From a checkpoint of a small transformer trained on Wikipedia: width 512, 29.9M parameters.
Each number is 128 + 32 x the weight over its row's rms, rounded and kept within 0 to 255. Layers, rows and columns count from 0. The size above them is the row's rms in percent of the matrix's.

# layer 3 MLP up, 1024x512, rms 0.0423, rows 319-349, columns 224-255
size [ 97 101  96  99 101  98 100 103 100  99  99  86  95  94  95 100  96 102 103 102 103  99 102 101  94  98 101  98  98 113 106]
[[ 79 150 168 188 128 143 167  95 136 107 111 107 112 141 153 145 160 114 123  91 139 138 111 139 190 188  62 107 198 106 152  79]
 [119 142  67 129 159 139 136  87 115 159 119 131 154 130 129  80 143 141 108 140 190  92  95  71 118 180 124 152 141 153 131 139]
 [100  80 162 181 124 181 157 173  47 118 114 137  67 105 179  94 151  82 127 105  55 121  49 126 166  83  86 104  93 171 126 134]
 [ 94 221  87 133 150 119 109 181 138 143  99 130 174  82 110  90 139 115 121 104 230 112 160 214 124 158 139 132 211 170 185 100]
 [145 139  86 153  93 152 150 142 181 144  84  66 167 132 123 114 170  60 142 110 132 157 120 107 164 122 136 106 121 104 119  78]
 [107 123 145 117 170 167  96 134  99 119 141 111 138 134 143 108 104 123 188  91  86 102 134 112 145 133 167 139 121  54  82  98]
 [ 97 154  77 160  75 120 132 175 127 121 112 173 125 147 128 113 111 173 121 170 103 137 107  69 121 104  85  87 146 139 141  99]
 [ 76 160 176  88 107 145 142 107 190 160 129 190 181  94 153 167 117 141  70 128 164  87  98 117 146 122 160  62 133 146 134  96]
 [158 113 198 198  86 123 175  76 110 110 119 104 131 116 123 145 113  59 122 173  92 188 192 110 135 133  96 187 120  86 101 143]
 [ 73 203 119 118 168  99  90 134 134 172 111 106 110 162 176 142 162 126 131 110 143 181  99 140 148 147 146 136  89 109 131  70]
 [ 90 116 220 156  87 122 114 119 148 149 142 115 156 127 184  88 127 172 141 134  91 116 134 163 125 155  73 169 171 145 123 137]
 [137 128 141 100 127 126 152 110 120 122 137 118  79 156 119  84 106 136 131  68  84 146 120 122 138 100 128  79  78 160 128 115]
 [144  83 129 164  75 140  90 129 140  91  70  98  98 145 131 106 150 129 107  41  87 141 182 123 116  68  86 126 155 105 158 150]
 [159 118 123  70 101 112 133  72 181 142 124 158 130  96  92 134  86 157 143  93 132 130 112 121 151 129 157  56 115 105  79 137]
 [135 136 152 120 104 158   9 103 123 173  92 106 134 109 122 149 105 166  93 119 124 141 193 104 145 136 155 136  86 118  89 105]
 [128 116  96 150 116 145  70 132 114 146 155 154 120  95 154  55 121 152  96  67 153 153 191 109  95 105 136 109 143 124  66  90]
 [147 120 121 126 148 151 194 148 108 197 191 162 125 198  85 121 163  96 123 126 146  96 149 144  92 154 168 146 103  91 128 152]
 [148 182 107 101  80 138 145 137 159 161 140 167 142 124 151 120  97 156 104 123 125 113  35 103 104 155 139 140 177 101  91 192]
 [ 98  86  90 140 161 163 190 142  77  93 116 165  95  65 131 119  80 115 100 154 118 126 134 200 173 123  96 129  94 163  93 118]
 [117 121  82 136 116 138 157  95 124  98 146 136  73 131 131 104 144 104 132 160  93 117 141  62 132 133 156 142  32 144 118 123]
 [151 152 153  31 135 129 126 157 173 131 120 109  97 141 131 112 117 142 103 100 131 108 214 146 171  99 106 101 125 127 113 121]
 [117 192 110 174 147 176 165 124  92  69 113 116 112 126 128 163  88 161 162 117 138  64 115 176 145 177 162 101 139 135  80  57]
 [154 202 137  80 106 146 120 138 118 163 119 112 128 146 174 156 129  87 121  92  93 141 108 125 122 158 140 153 110  50 145 149]
 [134 104  91 115 117 180 158 133 165  97 104 127 113 100  77 136 106 134 107 248  71 123  63  97 130  83 121 110 119 196 134 185]
 [108 118  69  79 139  96  95 156 165  97  81 124 164 129 125 132 104 138 140 117 146 105 154 154 176 139 161 144 169 133 103  89]
 [128 176 163 131 126 107 119 101  64 116 130  79  72 130 164  89  80 117 149 166  85 109 146 175 121 152 142 186 126  97 110 120]
 [124 122 137 184 104 134  67 177 147 192 112  88 176 102  70 146 140 138  80 182  98  80  89 134 186 183 145 100  67  85 123 137]
 [ 84 176 147 135 145 139 147 102 104 177 133 129 120 126 128 110 157 149 121 116 146 140 192 126 160 177 150  91 142 140 184 101]
 [140 130 120 154 155 116 149 117 117 115 129  86 127 144 109 190 127 183 121 151  81 152 149 115 154 112  92 143 127 169 142 159]
 [142 158 146 138 133 139 181 168 151 181 132 163 156 116  93 145 170  93  77 169 140 149 136  79 153 149  82 125  97 171 161  95]
 [ 97 151 139 115  74 145 182 117 148  74 130 116 111  92  95  96 112 155 151 162 162  82 162 140 147 124 119  81  87 152 127  96]]
# layer 3 MLP down (transposed), 1024x512, rms 0.0416, rows 319-349, columns 224-255
size [ 96  98  98 100 100  98 100 104  99  99 101  80  96  96  93 102  98 103 101 102 104 103 101 102  96 101 103  94  99 111 106]
[[182 119 114  88 113 118 171 142 126 108 122 154 131 108 122 148 197 155 129 116 181 156  75  65 129  96 154 105 131 187 157 149]
 [120  66  92  91 156 157 136  79 163  62 133 158  41 128 123 179 147 163  61 105  55 180  90 137  80 117  75 158 131 107 149 153]
 [105 153 143 140 123 115 111  81 152 131 128 117  88 124  79  81 115 150 190  94 108 105  74 124 179 139  67 125 150 155 144 137]
 [167  80 113 219 110  97 120 133 199 152 125 110  80 118  97 107 150 137 126 127  97 120  91 105  90 172 170 131 118 131  85 126]
 [ 98  86 183  97 142 136 103 143 144  99 115 120 135 132 183 154 102 150 152 174 116 124 115  54 131  91 105 128 137 156 171 125]
 [103 155 123  53 117 130 129 133  97 103 144 131 160 106  93 159 126 149 105 183 153 162 146 164 171 142 139  91 175 151 142  83]
 [112 136 110 141 158 119 123 157 129 184 122  95 129 135  97 142 144 113 140 127  71  79 131 160 108 105 103 114 145 153 105 130]
 [ 90 122 179 153 170 120 166 146 202 139 127 174  74 127 104 119 146  94  77  96 156  95 162  62 178 108  95 112 124 110 161 112]
 [ 81 174  97 147 136 143 127 147 117  80 126 131 172 108 101 107 153  92  91  59 132 104 142 104  99 126 172  77 138 126 183 151]
 [146 116 152 120  86 125 170  91 151 117 131 140 164 150 132 176 156 117  97 169  91 166  87  82 133 151 169 117 135 171 111 119]
 [ 75 161 107  63 101 107  97 194 167 115 125  81 127 125 116 169 141 149 128 135  97  90 120 133 125 101  77 120  86 176 165 110]
 [134 210 116 140 143 106 163 122 121  83 163 110 106 179 142 106 118  48  76 118 161 107 140 157 100 145  90 140 119 110 115 107]
 [115 168 139 175 170 131 152 166 128  66 136 134 215 139 130 145 174 168 120 130 130 132 172 142 118 190  84 135 161  52 122 115]
 [ 77 120  83 128 126 131 135  98 120 112 114 110 124 131  67 122 131  93 151 143 157 128 141 121 167 124 110 149  74  63  84 112]
 [106 221 129 141 129 134  99  80  88 111 109 173 159 149 140  64  88  98  98  81 148  86 117 134  90 109 101 113 172 101 106 112]
 [ 78 155 149 190  73 132 155  95 147 100 136 159 147 136  81 124 147 132  93  84  69  90 132 141  94 121  72  50 174 134 164  94]
 [105 164 122 170 182 119  93 125 123 120 123 115 176 127 192 103 132 125 111 161 138 111  35 107  73 106  98 168 147  84 119 114]
 [ 24 141 201  96 142 146 143 137 134 105 133  95 128 148  94 118 198 123 127 121 118 122 129 113 174 165  63  59 134 183 168 122]
 [125 100 168 188 136 133 150 171 127 164 136 106 144  79  78 152  95 137 118 191 108 179 109 134  66  78 134 155 175 164  81 117]
 [118 171 150 123 115 130 110 188 134 147 131 149 146 126 161 181 104 100 130 147 138 143 127  88 141 107 112 103 107 104 183 141]
 [151  54 111 108 150 134 111  96  90  94 133 128 125 148 120 151 110 161 156 128 201 213  58 117 122 156 200 117 121 135 116 110]
 [148 143  96 109 169 129 141 148 158 163 141 118 147 136  94 178 137 111 130 147 185 108  60  75  79  57 155 168 156 156 151 126]
 [151  70 150 102  98 164 112 139 122  94 126 103  88  94 172 119 156 131 208 103  95  76 125 151  87 129 158 140 126 247  98 156]
 [110 142 169 164 107 130  84 117 158 122 139 105 144 155 169 101 136 145 137 123 102  66  74 141 128 153 130  87  82 139 108 130]
 [ 86  86 136 131 137 135 127 150 148 101 136 126 140 147 186  70 101  65 141 137 108 116 137 146 143 161  77 103 112 103 102 140]
 [ 97 139  99 115 114 142  77 134  93  87 132 110 196 136 137 164 132 133 222 118 139 167 157 110  84 179 205 117 133 171 142 118]
 [140  68  81  73 113 127 126 130  98 144 136 167 136 142 125 104 136 129 172 146 187 121 148 124 169  99  93 170 105 149 154 104]
 [ 79 107 197 137 168 125 118 127  91 158 140 168 118 126 107 156  71  88  92 110 131 102 138 167 111 181 148 153  89 167 117 143]
 [101 111 121 142 160 110 112 142 138 116 133 140 133 139 120  87 137 163 115  34 107 116 172  83 142 154 126 179 110 123 153 106]
 [120 105 131 141 102 112 121  91 102 141 124 137 183 162 141  92 121 144  49 110 147 177 103 129 126 140 179  83 119 160 135 176]
 [130 197 113 127 114 120 128 140  56 110 123 145  56 130 147 172 130 116  96 117 147 125 123 167 142 104 176 114  96 156 185 129]]
# layer 3 MLP gate, 1024x512, rms 0.0452, rows 320-350, columns 224-255
size [ 96 100  99 105  93 105  98  94  92  99  92  94  95  94 104 101  98  97 106 103  95 100  97 100  99 101  99  96 170 102  95]
[[ 74 173 122 181 157 131 160 139  99  91 164  87 116 158 126  78 186  98  76 129  92 125 190 156 127 129  79 140 138 107 135 121]
 [122 130 130 175 180 144 116 132 118 138 102 174 105 139 141 112  88 168 109 167 147 111 157 163 165 112 131 107 138 141  72 105]
 [167 176 107 152  92 155 103 167  79 126 115  96 100 115 141 166 158 169 153 139 146 167 144 176 138 130 146 151  96  66 107 157]
 [133 146  98  57 122 111 142 103 158 110 129 144 124 128 113 144 163 155 153 187 173 133 158 115 152  88 125 102  90 148  99 156]
 [118  49  81  96 166 179 127  96 159 108 130  94 100 125  79  86 131 136 181 162 127 116 135 190 145 106  51 152 116 166  90  99]
 [170 116 156 153  60 122 140 148 151 112 102 106 137 170 139  70 152 131 104 188 178 188 175 112 211  98 158 112 132 116 105 119]
 [162 115 162 141 120 104 112  88  98 130 120 154 129 151 154 138 171 143  90 131 109 161 128 137 112 166 119 115 155 129 199  99]
 [157 139 117 139 103 111 117 142 109 166 141 115  75 160 121  96 175 177  35 139  63 151  78 115 124 128  83 112 154 120 178 115]
 [ 94 107 167 165  82 177 125 108 150 119 127  91 132 136 113 163 150 125 147 124 128 139  92 105 129 138  82 123 129  83 133 140]
 [ 99  86 133  57 116 157  68 124 100 118 162  87  78 143 151 153 111 151 135 160 135 126 121 112 128 108 141 137  46 105 109 131]
 [130 134 122 183 137 101 182 107 101 101 169 145  68 155 111  58  86 151 141  87  58 143 106 119 177  69 156 107  97 166 162 134]
 [166 131 112  50 116 132 105 155 127 113 127 155 106 156 186 114 129 114 130 110 157 180 125  63 170 106 160 107 100 136 136  40]
 [ 28 161  51  87 118 121 130 123  91  84 118  91 111 116  94 102 142  86 151 171 196 125 137 118 181 146  94  89  68  93  90  93]
 [110 199 116 146 156 121  75 107 110  88 152 165 138 166 134 164 119 166  99 148 145 132 180 200 114 117 171 138 173 145 120  42]
 [112 136 131 121 102 103 105 160 174 112 123 116 112  94 157 109 107 124 185 115 172  97 130 184 156 159 114  93 132  95  47 136]
 [ 98 107  96 144 128 134 184 130 101  98 117 126  91 131  72 157 117 162 136 138  79 151 127  45 148 133 149  85 113 183 166  94]
 [175 175  98 129  83  70 146 108 163 195 133 186 115 111 167  96 158 123  44 130 138 102 138 160  66 170 177 151 144 175 143 151]
 [109 126 141 158 144 117 106  37 150  61 159 104 118 129  60  81 211 119  67 166 133 117 132 175 141 103 127 173 137 136  63 163]
 [170 131 121 154 126 146 107 122 167 155 118  83  63 125  93 136 141  85 115  89 162 110 107 128 111 121 121 126 145  92  96 105]
 [148 103  62 107  94 122 127 142 108 116 135 184 147 134  67  95 106 133  80 145 151 115 156  96 124 126 137 110  99 159 118  74]
 [117  83  54 157  67 134 142 116 110 125  83  87  88 167 104 109 144 184 153 119 145  83 107 129 149  81 116 128 135 154  93  38]
 [137 125 167 135  92 121 123 116 143 146 111 179 138 140 136 100 102 148 179  90 161 124 162 139 146 147 137 110 142 170 141  82]
 [150  93 126 135 175 120  98 152 109 138 119 163 141  75  82 125 159 138 135 170 132  96 136 155 120 119 129 131 130  94 123 179]
 [119 126 162 113 139 147  88 145 100  19 150 126 105 177 142 140 151  92  92 132 108 119 171 112 133  87 129 142 138 131 102 179]
 [182 128 128 159 173 137 154 129 103 144 145 185 118 164 135 125 161 136 169 144  89 127 142 128  93 162 130 171 164  73 142 112]
 [173 163 150 182 110 156 155 102 154 129 106 171 108 163 173 130 140 116 103 130 104 149  90  92  91  98 122 125 115 201 142 166]
 [142  77  68 215 107 112 119  79 125 110 126  91 126 155 132 144 144 220 149  85  83 134 113 142  80 119  99 169 148 114  59 120]
 [132  84 165 132 102 104  83 163  60  89 135 109 121 164 155 153 153 181 118 175 170 113 126 105 129 105 145 163 119  96  75 108]
 [177 167 158 117 157 119 202 140 128 142 123  77  68 129 159  65  94 183 105 138 158 138 132 122 163 105 105  83 107 166 156  88]
 [ 92  70 160 116 157  96 121 103 140 115 131 120 140 116 159 158 120 116 175 119 182 170  66 129 123 120 129 119 134 144 119 126]
 [163 142  97 179  87 118 105  96 128 148  94  81  79 159 108  70 141 159 159 118 134 126 146 111 125  71  85 158 138 111 143  85]]